Each number is 200 + 20 x the weight over its row's rms, rounded and kept within 0 to 999. Layers, rows and columns count from 0. The size before them is the row's rms in percent of the matrix's.

# layer 5 MLP down (transposed), 832x320, rms 0.0266, rows 115-144, columns 80-159
096,164,207,179,206,213,191,187,204,222,195,210,178,202,208,179,208,219,197,218,218,201,233,240,204,189,216,207,216,190,216,185,226,165,142,233,170,201,187,207,153,214,219,169,175,226,225,187,215,216,215,172,221,218,182,195,230,197,227,200,208,169,230,224,199,212,208,169,164,209,154,210,150,216,164,219,213,172,172,212,194
097,186,206,255,201,234,177,197,169,193,198,195,163,178,218,172,182,184,199,171,201,156,195,173,201,234,193,187,225,187,236,216,188,193,206,182,203,182,194,147,206,207,217,182,210,169,202,200,174,209,189,165,166,199,214,174,152,218,175,209,179,226,172,213,203,176,207,198,211,193,206,201,161,197,207,184,187,205,255,194,211
099,162,212,189,215,204,216,200,144,202,188,183,196,216,201,221,209,204,223,215,221,204,210,168,176,213,181,220,238,207,229,191,189,224,180,196,192,173,209,191,224,194,190,165,204,204,186,160,186,172,205,200,228,191,208,178,186,184,218,217,201,177,176,183,199,215,183,203,218,171,236,217,211,216,207,157,240,197,203,244,209
108,215,158,170,174,184,201,229,217,194,200,210,203,171,202,151,150,190,211,214,179,169,219,186,202,205,225,181,203,214,183,218,189,206,218,203,186,150,202,177,219,199,177,185,207,180,190,221,213,166,183,204,236,175,202,224,204,179,211,201,213,224,177,202,211,177,165,200,152,207,215,208,179,211,235,192,234,210,179,210,214
103,184,240,181,170,172,216,214,229,209,211,221,220,152,224,198,198,200,209,146,217,205,204,196,173,205,195,223,200,193,204,223,206,213,205,230,234,163,201,191,206,214,220,207,249,196,210,161,192,185,174,199,209,208,219,236,203,185,214,145,232,207,150,192,207,205,163,225,222,213,208,223,204,155,199,167,215,212,207,220,180
093,216,203,167,161,221,180,199,188,222,253,190,189,212,180,195,189,183,203,199,211,197,211,184,216,185,231,201,207,215,163,189,220,174,174,168,192,188,201,177,217,186,237,216,218,194,191,242,225,195,188,200,194,203,193,196,188,191,237,212,245,216,211,174,185,208,191,242,184,220,218,216,182,174,203,195,197,207,171,214,190
094,169,167,207,205,222,182,177,194,168,220,231,212,189,205,206,211,226,181,200,194,229,192,200,184,161,200,202,201,167,200,210,184,195,206,226,190,212,215,239,217,189,194,196,204,225,212,196,200,174,193,249,193,178,204,202,178,208,214,183,192,202,230,218,172,187,206,234,220,176,195,198,209,173,183,206,169,184,235,222,198
092,212,221,221,222,180,193,190,170,188,200,181,185,237,172,211,179,194,194,178,190,216,188,165,215,204,197,135,182,201,150,201,191,227,183,230,217,166,202,221,191,170,176,197,221,180,154,206,196,199,200,202,218,195,208,189,216,197,194,221,178,197,206,221,219,227,218,189,187,200,230,175,194,170,175,167,182,207,204,198,172
103,221,207,177,185,225,187,204,199,172,208,210,154,227,195,197,196,192,168,197,188,208,180,151,178,201,182,204,195,202,161,138,192,151,232,215,221,227,198,210,183,195,191,203,198,225,184,182,190,230,189,213,147,175,202,182,202,220,179,174,218,207,207,168,185,219,208,187,205,187,201,188,166,184,217,197,223,186,193,205,206
097,205,212,191,231,203,176,206,218,217,229,237,176,199,161,172,177,212,183,187,232,237,190,208,148,196,209,183,194,175,192,187,155,229,204,188,180,199,209,214,175,199,205,218,190,200,201,183,205,190,183,194,225,214,212,178,167,205,190,174,231,179,205,241,204,198,211,190,204,224,229,204,172,188,220,201,206,207,229,231,188
100,179,170,198,183,222,156,230,196,208,205,204,219,213,189,219,203,210,211,216,195,188,200,222,219,229,181,217,214,164,160,188,172,174,199,194,183,186,202,213,206,211,230,196,159,178,237,171,215,196,177,207,188,197,261,217,223,182,176,213,197,164,199,176,220,201,214,203,184,201,201,195,190,267,189,175,220,192,181,180,201
104,215,218,153,218,194,192,178,204,197,201,234,220,205,202,170,176,214,218,194,165,195,231,197,174,192,205,155,241,193,242,213,209,196,200,194,157,235,203,193,205,193,189,191,219,204,211,186,235,197,200,176,220,218,199,230,200,241,187,193,170,213,225,219,198,214,231,231,188,223,204,198,196,167,161,204,221,191,183,225,181
103,156,189,223,247,223,188,194,193,194,202,207,237,180,204,169,189,186,188,177,198,242,210,179,204,199,200,177,218,205,207,225,226,214,202,170,221,200,206,193,201,219,193,207,207,193,222,177,205,186,218,192,195,154,190,223,202,229,204,184,189,208,220,203,209,183,227,185,181,212,212,206,187,170,206,237,193,249,200,210,206
100,208,220,186,232,226,188,183,182,215,190,215,201,198,214,230,159,213,230,205,169,189,221,191,187,217,202,225,180,181,173,206,225,208,163,147,214,204,209,200,220,163,195,205,214,203,189,179,228,240,211,225,174,215,224,194,207,205,198,180,182,201,214,222,215,212,229,198,186,187,201,196,179,199,222,183,186,231,178,188,199
104,205,208,204,215,199,165,213,229,206,213,183,190,196,187,227,210,209,127,200,206,204,158,205,199,197,191,185,196,194,210,179,191,185,203,188,235,227,203,179,196,213,199,195,214,189,238,189,174,184,210,172,172,170,204,190,201,194,203,193,182,183,195,222,185,196,219,209,223,182,207,183,216,181,189,186,209,269,192,214,188
098,202,227,204,219,192,223,209,204,191,239,205,169,223,188,221,184,198,172,193,202,186,205,236,190,239,209,209,219,238,223,192,214,191,235,193,229,238,174,161,215,187,176,173,242,202,226,196,219,206,206,188,221,203,182,215,209,238,198,197,192,211,165,235,199,188,183,187,189,218,209,191,202,202,218,233,180,233,159,189,185
100,174,178,191,219,199,241,163,193,187,182,187,212,188,188,201,198,225,218,207,165,177,193,196,248,174,223,186,166,218,185,213,221,227,157,187,167,194,202,179,235,172,198,187,211,201,212,226,190,232,214,189,190,184,210,202,182,207,196,199,188,209,183,222,194,229,223,192,169,228,196,193,183,226,158,195,186,175,204,184,173
102,194,177,268,201,177,210,167,215,186,189,186,207,201,172,223,211,224,202,170,232,190,189,197,237,201,208,208,211,226,194,193,190,181,186,207,222,182,209,226,173,215,211,214,217,203,215,212,206,174,216,183,234,171,219,216,222,186,194,190,192,181,214,179,210,161,176,196,206,216,186,246,209,213,198,224,182,222,201,207,165
108,191,221,184,235,173,216,216,198,216,206,202,165,176,178,183,177,184,236,195,211,201,186,190,162,175,182,187,211,183,180,219,196,182,166,198,172,199,185,226,192,203,179,158,183,194,170,150,216,193,193,190,200,180,141,212,217,189,199,206,198,196,229,167,194,189,189,211,229,210,231,212,198,218,179,213,196,202,219,218,188
104,168,224,208,204,178,189,174,180,156,194,214,175,176,188,205,198,195,192,200,228,219,221,254,172,187,201,175,207,182,180,221,176,230,178,211,169,169,189,179,181,153,219,201,187,220,222,220,184,192,185,205,206,199,223,178,223,210,212,164,191,200,189,183,212,184,207,198,182,198,157,211,200,200,209,185,191,199,212,197,185
096,221,216,199,220,214,193,249,180,224,210,162,197,232,171,205,223,225,209,236,209,190,180,200,211,216,181,211,204,186,209,187,171,194,173,152,203,199,208,192,190,224,237,148,144,207,208,194,193,203,185,202,227,183,235,190,200,185,206,212,213,180,197,227,194,227,175,210,239,229,228,206,204,233,212,211,221,229,203,180,215
101,202,195,195,205,194,184,194,213,175,199,202,238,204,223,184,194,218,212,198,213,229,223,190,221,199,206,208,220,228,246,222,223,244,174,207,195,197,175,211,209,245,208,226,208,216,181,229,169,202,225,154,201,225,253,159,207,191,244,208,222,199,226,207,230,188,201,225,180,225,173,219,201,196,219,211,212,175,212,179,217
101,178,214,195,200,263,217,226,170,192,200,196,224,198,200,200,193,216,193,188,194,197,186,168,219,180,194,198,156,182,189,198,167,172,170,176,186,239,198,193,209,192,185,211,189,216,195,201,210,191,210,167,178,208,196,182,167,203,175,222,184,232,208,197,201,207,198,222,204,153,229,207,166,214,214,165,198,201,198,198,183
091,227,215,196,184,174,222,229,219,193,190,172,179,184,212,204,222,156,170,189,197,143,219,205,196,184,181,239,223,178,218,189,202,184,202,206,201,236,207,199,223,184,201,196,234,194,185,187,190,214,177,201,171,189,206,183,167,181,171,219,132,191,201,202,205,193,177,228,218,187,210,219,208,212,183,183,172,169,209,230,202
098,236,179,194,220,198,226,217,198,185,206,200,200,183,219,212,218,209,204,206,193,250,193,219,204,205,216,217,212,219,176,202,193,194,181,188,187,216,216,200,218,178,175,184,196,205,195,199,222,188,181,182,217,198,188,173,211,241,226,228,187,203,195,203,211,193,201,180,220,208,195,250,218,193,192,208,181,195,206,210,196
097,197,160,214,197,215,194,199,172,232,194,183,185,148,192,166,212,219,192,187,184,219,203,185,193,195,195,204,188,221,188,236,174,213,205,178,201,188,225,183,186,201,197,168,199,202,183,185,177,177,194,172,228,201,199,204,179,192,202,239,224,182,192,176,205,237,189,179,227,195,184,198,198,195,170,201,185,162,205,217,165
094,207,198,210,249,215,194,191,234,217,202,203,203,202,199,153,205,210,186,210,156,170,207,182,230,208,172,202,197,164,200,223,202,175,224,206,189,177,177,222,205,181,243,187,246,202,205,239,204,176,219,199,214,210,224,201,214,196,218,188,252,241,171,166,210,168,176,197,179,202,198,214,181,204,207,193,188,216,202,199,216
101,200,209,212,156,223,188,233,237,195,197,215,213,194,194,185,203,204,206,234,151,206,190,241,164,194,188,201,172,182,175,224,176,197,175,143,194,203,203,165,184,161,222,163,184,207,196,190,180,192,158,236,205,199,223,206,222,217,213,193,193,191,207,212,204,178,185,199,227,216,191,235,189,184,159,198,196,213,189,188,202
094,185,193,179,171,173,217,160,185,193,203,200,210,179,199,220,191,208,231,203,214,210,172,204,175,203,216,230,210,211,217,171,198,188,227,209,199,252,184,175,192,210,206,208,193,204,200,189,184,224,185,200,200,194,220,204,195,208,217,213,231,200,183,209,218,169,209,231,178,212,192,203,222,214,204,212,239,183,178,195,181
100,155,220,216,193,216,175,199,201,247,201,201,178,215,213,222,206,236,139,217,197,180,184,184,217,215,210,190,213,168,195,181,191,187,198,248,190,221,174,191,176,225,200,214,190,157,224,222,225,191,216,185,244,216,226,188,182,222,221,190,209,225,222,207,226,207,213,200,235,202,202,200,193,194,228,183,189,238,211,185,200
# layer 5 MLP gate, 832x320, rms 0.0547, rows 116-144, columns 80-159
096,164,203,196,195,225,190,205,181,233,192,202,183,187,170,215,175,215,209,196,187,229,220,201,183,170,253,188,195,238,213,230,150,210,208,191,186,186,248,202,231,193,202,201,216,222,181,190,190,171,199,230,195,201,240,190,221,186,217,196,176,214,187,205,230,216,182,189,190,213,197,236,206,211,205,228,202,180,201,180,207
098,212,196,190,193,183,204,204,192,219,201,240,188,205,201,190,202,166,208,223,194,188,199,174,214,222,205,197,219,228,230,186,218,198,229,195,214,217,185,202,190,228,169,157,175,188,173,193,216,166,210,196,214,220,176,228,173,203,197,178,199,213,215,195,197,183,204,186,214,194,210,167,195,192,193,189,218,192,181,182,223
106,211,226,204,189,194,189,177,214,214,208,174,225,173,171,226,205,181,215,202,191,221,183,229,177,202,180,204,210,195,210,213,209,194,158,203,232,203,175,200,201,186,190,193,151,183,215,162,196,203,220,191,190,192,198,225,211,221,189,194,247,196,210,219,211,226,213,214,204,216,212,219,197,152,194,188,186,190,197,200,200
105,218,203,205,250,207,174,204,186,219,212,185,200,208,180,200,203,219,182,197,218,180,219,223,171,216,254,194,185,204,186,185,201,229,172,192,193,169,173,192,219,201,187,192,205,222,186,186,208,191,212,203,180,186,228,172,225,192,190,209,183,191,216,194,199,199,194,204,194,225,193,185,190,238,233,200,217,191,197,206,207
095,220,158,209,191,228,212,208,218,175,231,184,205,169,201,223,214,195,208,214,202,204,176,174,205,210,209,213,241,225,208,210,224,240,202,189,210,236,189,195,221,196,219,200,210,207,197,222,171,236,184,211,216,203,192,239,196,219,197,191,177,200,199,215,209,223,192,211,187,191,196,189,189,202,189,170,211,223,168,181,201
093,212,208,180,217,192,184,160,178,191,187,225,233,212,209,189,182,194,193,232,219,242,204,201,225,207,190,212,176,171,176,240,173,232,198,191,219,202,196,217,202,216,178,188,188,209,197,213,193,205,226,240,201,167,191,177,236,217,201,189,213,209,213,258,196,177,238,216,244,182,230,211,189,170,193,167,205,225,231,180,193
095,199,202,169,172,198,202,213,166,183,239,178,176,201,180,192,204,177,185,212,174,215,184,182,210,223,210,214,208,213,203,216,173,215,167,172,178,204,162,173,194,188,198,205,206,174,194,223,212,231,246,185,219,228,203,210,191,187,191,193,195,205,224,190,209,200,191,160,230,191,234,228,239,232,194,192,217,247,178,180,192
100,216,225,205,206,224,187,207,185,186,236,222,183,206,184,196,201,243,202,201,209,210,165,181,215,202,203,258,186,229,192,205,191,172,193,177,218,185,179,186,182,209,200,243,167,240,205,187,199,188,203,158,200,202,228,242,176,225,212,176,221,195,193,244,207,190,156,188,181,203,169,189,211,237,237,183,207,193,204,206,206
101,193,188,171,194,152,178,229,190,221,205,172,236,185,183,209,209,184,229,194,181,242,191,207,211,188,192,215,193,181,221,222,209,215,187,187,177,231,209,190,171,180,209,191,194,235,173,234,188,228,216,188,173,225,189,203,195,187,214,206,179,210,175,179,189,163,194,186,205,199,215,196,197,224,216,176,196,211,192,206,193
102,210,228,187,207,181,184,210,185,187,190,192,196,168,193,218,189,208,202,166,187,170,212,199,216,192,234,175,166,187,214,212,218,220,213,203,195,202,184,184,218,187,206,174,204,185,205,207,179,169,207,215,196,207,166,174,161,192,199,183,232,240,216,205,214,213,195,186,202,176,205,204,185,134,185,230,190,198,201,234,187
105,209,183,219,188,182,194,170,192,202,192,200,212,219,205,218,179,201,197,184,199,202,208,172,217,192,146,214,175,206,192,206,204,257,198,193,185,182,215,193,211,215,206,201,191,211,239,215,168,229,193,196,182,172,200,200,224,241,248,190,183,198,203,173,210,207,215,200,217,208,183,228,179,213,172,210,186,228,192,200,226
103,213,214,190,202,185,176,183,202,182,198,236,206,214,167,187,208,242,219,200,240,198,205,198,182,206,199,198,149,223,222,223,239,179,179,187,199,185,231,213,196,145,181,203,168,196,196,226,200,184,181,214,216,202,224,158,215,204,188,213,179,238,168,208,171,219,160,203,241,189,193,225,210,203,187,182,234,186,223,203,198
100,193,176,184,208,190,209,217,213,201,194,188,179,169,189,224,213,196,181,207,210,199,227,183,206,189,217,185,194,187,204,208,194,177,239,187,232,187,221,187,193,193,198,183,184,188,225,190,182,216,177,175,162,201,199,208,207,203,205,179,196,196,198,198,186,178,206,203,219,205,237,179,209,202,227,211,226,203,191,194,243
102,191,200,200,155,179,191,208,217,232,202,190,189,172,204,211,180,198,198,174,198,213,199,194,199,180,209,203,206,185,187,200,223,221,235,201,186,204,221,146,186,194,188,183,222,216,213,186,197,217,165,212,189,191,229,187,197,210,198,206,202,192,187,210,198,200,220,218,168,180,177,219,171,212,211,222,226,186,212,196,190
099,235,211,211,183,173,181,151,219,196,228,235,221,202,217,208,214,178,181,231,166,199,203,179,193,221,204,194,196,196,200,174,198,201,196,215,197,200,252,204,216,193,208,201,187,191,183,223,163,208,199,213,219,190,173,180,200,206,195,203,174,192,193,179,200,195,167,191,213,119,198,204,202,216,168,197,179,173,215,203,180
102,182,202,208,224,215,194,166,212,143,194,192,210,171,200,167,207,202,214,172,214,175,196,223,221,206,192,200,203,188,195,205,189,174,184,198,200,243,200,191,197,179,200,225,203,213,213,202,213,172,197,207,184,180,214,214,189,196,194,162,193,201,205,200,229,203,201,200,230,177,178,221,183,188,191,186,210,182,181,198,201
099,179,178,216,201,197,187,213,196,193,200,203,183,192,175,223,232,222,243,211,217,226,148,210,198,178,210,203,169,205,212,202,245,239,205,210,181,189,195,212,208,236,187,213,188,210,216,215,206,224,168,197,197,200,224,186,226,234,227,222,203,179,175,182,187,189,194,211,216,221,213,223,200,194,232,201,203,183,197,205,225
111,246,197,184,190,178,200,201,201,204,216,185,184,185,195,221,185,196,205,213,182,220,169,182,191,243,183,224,196,219,175,199,213,180,203,199,188,188,198,213,142,204,198,214,166,196,204,189,174,234,227,212,162,185,231,176,204,218,200,181,183,190,202,172,204,225,207,200,189,212,175,237,193,214,236,195,202,186,190,195,209
107,232,184,177,160,200,223,204,243,208,198,198,231,178,224,206,221,194,239,218,173,199,181,205,195,217,196,201,201,204,193,173,226,215,218,215,186,205,198,210,200,197,190,221,195,187,200,196,182,214,187,178,200,198,201,204,208,212,182,220,199,173,214,198,163,212,213,195,220,208,223,220,184,227,177,214,219,190,198,212,223
097,200,183,213,180,199,187,228,170,191,169,176,185,211,208,200,151,198,190,199,184,210,183,204,201,178,173,237,211,192,191,221,209,189,205,238,227,201,206,220,188,201,181,209,191,184,214,165,191,238,195,214,219,177,222,217,217,181,183,220,195,211,186,224,238,215,192,185,165,185,203,217,238,155,203,192,243,224,185,200,208
103,204,205,186,188,190,196,213,214,180,212,212,206,217,203,190,169,200,207,222,174,219,206,186,209,196,166,202,207,198,226,191,214,200,193,174,164,198,198,193,228,189,213,214,217,185,257,201,199,213,185,199,201,226,180,215,200,247,209,183,231,213,201,181,227,177,220,209,236,187,216,209,161,176,218,169,231,228,188,211,191
099,207,198,186,206,197,192,195,166,146,155,192,219,200,207,225,193,197,207,201,185,214,199,205,193,239,208,231,200,197,205,187,192,192,152,184,188,172,208,219,200,211,191,183,207,211,174,191,210,188,169,195,186,221,206,207,178,191,209,200,157,212,145,198,243,171,204,204,203,185,223,203,205,196,169,200,233,212,196,171,242
097,170,213,212,202,170,194,180,211,233,192,189,181,196,184,223,183,219,205,191,212,179,210,202,190,166,188,217,201,190,186,251,187,198,174,214,190,211,203,143,190,201,195,192,202,183,181,226,195,186,184,199,201,164,185,187,170,201,209,258,179,175,201,180,234,167,194,190,206,178,190,194,206,190,157,205,165,174,217,194,222
094,218,239,188,165,233,170,214,224,221,184,188,173,223,167,219,200,198,175,210,187,167,183,218,218,219,223,206,161,221,198,174,221,228,204,177,191,207,195,162,178,205,255,191,199,187,196,200,229,199,207,192,195,193,197,167,178,201,202,184,211,223,215,214,219,226,172,216,226,193,188,194,200,205,224,231,208,207,216,166,198
098,195,186,196,217,178,197,221,203,176,199,210,161,193,190,205,209,230,191,187,174,218,231,209,170,199,175,196,216,244,187,202,198,211,193,192,228,186,232,185,234,224,248,195,222,223,212,179,203,198,196,208,209,222,195,210,231,184,224,224,171,221,173,213,185,230,205,179,203,171,177,201,141,234,170,213,201,144,208,235,179
101,206,208,192,238,219,172,208,188,188,197,179,187,212,216,172,221,206,213,227,189,205,213,187,240,220,179,226,183,173,238,216,186,226,212,196,183,231,232,185,226,183,225,192,202,191,184,183,195,190,204,196,191,205,201,197,223,229,233,176,214,226,221,203,214,186,180,172,222,197,210,215,182,197,179,202,225,173,213,217,209
096,167,238,204,200,198,161,208,170,188,187,210,232,200,157,181,132,180,246,180,189,203,222,220,191,210,188,203,195,186,188,187,190,201,193,196,194,199,211,194,172,223,207,189,214,207,221,209,201,171,187,200,166,207,224,219,181,224,166,210,172,207,191,179,196,223,237,239,192,204,188,230,195,210,202,228,225,223,175,177,220
098,217,134,172,161,187,223,236,194,177,211,207,209,189,224,168,198,181,237,199,263,190,198,213,196,166,227,205,222,195,219,182,203,183,204,189,205,201,187,183,201,192,156,222,167,234,194,193,204,205,207,187,206,203,192,174,217,211,222,209,231,178,199,198,171,179,162,192,216,189,237,195,187,196,177,195,212,169,185,223,196
095,193,170,201,203,223,199,199,204,119,208,185,191,211,199,245,221,198,244,177,227,195,203,204,179,217,194,246,208,185,190,256,226,191,161,195,184,195,198,193,211,171,200,212,217,231,184,197,234,225,167,194,168,205,199,203,212,236,247,236,172,191,182,200,219,177,223,192,204,188,214,182,186,196,181,228,206,178,192,201,179
# layer 5 MLP up, 832x320, rms 0.0557, rows 116-144, columns 80-159
094,188,186,204,223,218,241,181,181,214,190,190,221,202,221,189,225,176,199,186,226,202,201,241,179,187,221,203,152,229,163,176,183,229,184,236,237,202,201,205,229,226,222,173,214,171,213,179,237,179,209,231,184,204,160,175,213,197,186,205,202,181,194,213,192,194,221,180,211,202,156,193,195,181,210,186,208,187,177,191,168
100,196,174,204,232,225,193,241,201,203,204,221,211,193,198,216,202,166,205,185,235,222,210,186,222,228,218,168,201,200,188,211,222,179,199,192,172,212,222,238,181,201,225,206,199,214,221,207,175,200,206,254,193,213,209,186,195,194,176,188,177,224,174,164,203,201,223,190,202,173,170,212,205,173,220,204,186,168,170,178,222
112,167,161,158,205,195,173,230,212,180,216,197,141,181,180,186,192,201,239,207,215,181,210,181,207,233,194,205,163,229,181,214,178,189,217,223,189,160,188,205,180,188,191,207,217,243,162,211,207,195,164,193,231,156,219,206,246,215,213,195,190,226,179,198,207,179,205,174,215,233,197,208,211,215,209,175,215,196,202,206,185
101,192,185,201,188,208,220,177,161,182,180,214,172,174,179,181,208,167,219,198,157,194,235,212,196,197,195,199,191,243,182,201,216,185,204,215,173,218,148,172,225,197,190,194,207,179,215,196,192,186,204,163,231,203,171,190,192,163,200,212,183,174,195,217,196,161,216,199,205,198,210,193,188,203,186,203,182,208,199,194,210
091,180,232,139,211,174,194,198,183,193,181,227,177,197,219,175,201,205,200,189,174,213,203,193,153,207,203,159,218,179,195,182,191,178,197,180,212,181,201,177,217,170,173,206,171,200,198,209,197,185,235,223,199,175,189,188,223,170,194,197,172,200,176,203,183,210,226,170,188,201,200,191,199,200,194,196,173,169,233,220,181
093,237,176,187,231,225,201,212,189,197,230,190,152,199,206,214,184,205,200,226,205,202,186,159,222,220,201,201,237,212,232,169,194,194,192,209,202,188,213,203,185,225,206,215,199,190,212,184,200,198,215,197,235,231,228,183,211,199,225,222,216,201,177,156,201,242,225,177,141,195,213,199,190,178,248,184,225,206,188,200,202
093,218,182,201,176,238,224,200,220,213,206,233,194,157,242,204,224,178,179,225,196,192,200,240,183,215,203,213,184,221,210,223,164,196,184,213,225,199,229,207,177,233,217,178,200,177,198,211,219,213,204,220,239,222,200,234,209,184,220,225,191,215,194,191,223,176,143,186,219,218,181,222,199,195,217,172,202,214,168,158,208
100,169,192,215,240,217,209,211,213,167,222,198,202,223,223,188,214,243,179,192,219,186,175,204,199,207,216,220,209,208,189,217,175,210,243,192,220,152,183,185,210,175,180,207,184,233,205,212,190,229,212,187,219,242,210,223,143,198,182,203,195,208,235,215,191,203,207,219,217,179,154,223,158,189,194,204,223,213,199,209,223
099,186,184,154,201,218,190,222,202,206,206,192,189,179,190,206,180,184,248,173,216,198,209,196,215,182,218,217,266,191,176,206,267,206,194,187,196,203,196,174,198,186,191,198,199,235,192,207,171,217,186,165,198,182,201,221,221,209,184,204,194,166,192,209,205,189,181,202,183,173,196,223,214,210,188,248,161,207,183,234,205
098,208,201,223,248,176,193,191,191,221,229,199,188,185,227,188,197,167,204,204,196,237,214,217,167,182,173,218,208,196,187,214,183,237,203,228,216,197,214,174,183,185,194,238,225,214,197,195,185,175,215,209,178,221,204,201,211,207,216,189,221,207,183,209,192,211,187,217,150,195,199,167,217,194,197,220,220,211,173,242,186
105,187,227,211,209,222,251,180,226,235,220,189,194,178,178,204,158,202,193,173,201,201,214,191,206,206,228,221,202,216,202,205,201,227,212,180,200,219,179,196,225,222,196,225,204,156,188,191,197,233,193,192,174,204,159,200,175,206,198,187,200,187,204,226,211,201,184,210,209,191,219,226,202,184,188,172,198,204,236,216,212
106,215,189,198,200,211,208,225,183,204,216,183,226,213,198,186,207,208,185,225,171,211,208,222,209,219,202,176,232,182,178,208,219,197,174,205,195,193,172,183,220,236,182,244,187,187,168,225,200,182,171,230,191,208,225,182,199,174,194,217,208,204,165,199,183,208,171,217,215,209,242,201,219,202,186,203,194,176,169,222,188
103,189,161,195,191,240,211,190,188,197,165,191,171,211,205,228,197,193,186,199,222,192,201,192,193,214,200,201,184,180,178,192,195,191,187,214,199,198,200,195,230,186,211,173,226,182,171,230,183,183,205,206,183,204,204,193,169,207,220,193,232,227,200,187,194,154,182,220,206,216,202,216,239,192,218,201,202,206,197,178,232
103,205,185,234,237,211,189,184,209,196,185,193,191,237,197,218,209,190,193,184,183,198,177,180,220,180,193,174,182,174,204,188,165,175,182,218,211,195,227,225,222,196,158,224,191,198,216,186,212,180,205,191,199,210,226,179,209,180,222,192,238,205,188,176,186,217,216,192,190,192,210,226,218,200,182,240,180,228,185,207,208
097,203,166,203,205,215,182,219,198,212,189,175,205,226,224,205,208,204,214,206,213,238,188,194,218,192,183,217,189,201,190,206,205,185,211,246,166,204,231,229,195,190,223,237,188,199,183,227,227,197,205,193,189,203,234,209,203,175,168,199,185,178,229,211,223,215,206,207,202,162,189,210,187,211,164,207,223,189,186,190,192
098,186,181,203,204,181,205,189,195,167,178,223,203,188,175,234,227,192,221,204,239,199,166,193,182,182,187,208,217,180,218,201,211,214,183,190,189,228,196,164,204,189,153,195,212,194,209,172,217,220,193,240,197,170,174,217,163,186,201,175,195,165,220,184,191,206,195,210,209,179,188,200,240,192,172,177,178,194,212,191,200
098,191,228,190,176,162,184,228,206,191,208,210,224,222,235,174,213,218,194,203,187,210,188,196,242,232,187,220,203,186,216,192,182,219,175,218,186,169,207,196,184,197,229,210,214,191,215,179,209,183,212,238,191,170,173,222,184,156,163,156,232,186,225,200,207,207,247,191,181,192,195,216,193,173,196,213,212,207,211,227,171
111,212,223,176,195,211,239,209,193,201,230,209,224,233,166,203,176,198,203,216,192,205,150,165,203,179,225,168,217,205,174,187,197,176,197,193,165,221,178,207,192,231,215,222,211,216,204,188,195,217,213,195,219,174,244,211,232,206,197,230,195,213,203,165,201,190,205,192,228,214,225,186,188,203,203,215,205,176,197,141,211
104,229,179,203,212,199,194,200,196,191,219,210,195,175,195,147,209,200,195,217,186,195,198,170,199,174,167,213,224,230,170,221,223,212,213,229,202,227,221,163,216,189,189,183,201,173,166,178,184,228,202,157,216,189,220,215,200,200,197,218,199,191,214,194,174,165,155,228,194,210,212,202,180,171,232,202,200,213,185,164,208
097,260,233,220,182,158,240,176,182,216,180,234,181,185,205,191,185,162,217,185,187,187,161,209,204,237,178,210,194,168,197,197,194,207,219,201,191,220,213,163,187,226,211,161,227,205,179,183,188,200,220,195,163,199,210,183,178,187,217,166,176,220,204,219,201,167,212,205,186,165,199,197,224,177,205,208,195,159,201,218,194
102,236,215,246,191,170,189,191,218,203,174,191,189,204,197,176,199,181,209,204,202,197,193,241,190,229,203,218,209,147,198,219,221,215,179,182,193,185,223,171,170,219,197,195,179,163,190,189,227,182,174,266,204,209,216,169,192,208,160,228,216,203,183,220,171,204,186,166,223,192,202,199,198,189,190,216,190,193,222,233,168
095,203,219,196,189,210,176,223,213,215,232,207,217,193,169,226,178,218,216,188,192,167,208,176,189,199,186,171,184,214,196,170,206,201,245,201,225,176,208,227,198,192,205,186,175,184,188,234,177,215,194,169,208,187,196,194,169,185,220,196,230,188,203,223,177,194,193,191,209,186,172,206,220,161,189,179,204,190,187,191,188
096,194,219,219,255,217,209,181,203,216,225,198,176,183,195,208,147,220,195,198,207,221,178,187,196,206,162,187,197,213,186,229,187,188,209,185,218,208,175,207,217,230,195,161,199,200,203,220,211,178,200,168,208,205,193,185,217,225,188,217,203,152,220,214,229,212,190,162,215,212,168,190,202,166,186,227,216,219,193,212,212
095,207,207,186,201,243,195,214,225,189,171,207,181,222,192,191,202,223,223,229,206,170,194,226,165,217,201,181,161,175,210,204,203,199,245,205,198,190,178,175,174,230,248,215,213,208,219,204,195,219,197,216,215,150,222,192,210,179,214,170,179,206,187,219,207,206,182,201,177,182,204,199,204,186,199,235,199,166,233,200,210
097,193,203,217,190,173,220,240,198,204,164,205,230,204,218,200,185,209,207,215,207,216,170,194,211,219,228,191,190,177,238,127,194,201,219,200,203,207,206,237,216,191,192,209,194,229,203,189,178,208,215,231,178,188,182,205,211,212,208,202,232,202,193,222,206,179,215,226,204,220,178,199,191,200,218,175,211,257,206,201,226
096,203,193,203,180,205,207,186,188,205,204,197,187,181,218,215,185,193,203,185,236,204,177,214,186,195,187,196,216,210,198,201,221,205,190,205,232,196,203,208,193,207,161,226,149,164,231,133,200,202,166,177,206,192,204,188,184,200,203,218,191,171,207,198,230,165,184,202,219,196,168,224,192,205,197,158,195,225,181,179,191
101,241,216,228,161,205,211,233,225,191,198,192,183,183,231,206,212,178,165,168,200,214,194,224,175,195,194,158,185,179,188,235,228,189,176,200,184,183,215,218,209,193,193,197,199,200,207,214,215,201,193,217,219,181,158,229,194,208,203,217,188,182,221,218,178,220,158,196,206,200,208,221,227,219,187,203,182,189,231,176,210
093,219,232,183,224,213,191,228,186,212,182,233,195,205,199,196,216,192,197,210,196,210,182,206,211,223,206,192,236,190,227,197,191,155,165,168,241,185,200,243,216,207,246,201,190,187,203,238,221,200,253,195,181,204,175,212,196,190,215,180,208,212,203,189,195,228,201,215,204,208,216,231,197,186,229,161,173,208,197,209,223
096,179,209,231,223,209,207,203,200,203,166,215,164,222,198,170,188,209,167,184,200,231,202,209,218,218,201,232,219,193,187,205,214,188,225,202,219,219,172,202,213,239,207,192,151,181,182,223,179,213,185,192,205,190,192,209,212,212,201,200,248,207,185,227,183,174,182,194,204,193,156,179,199,209,186,238,172,215,205,214,238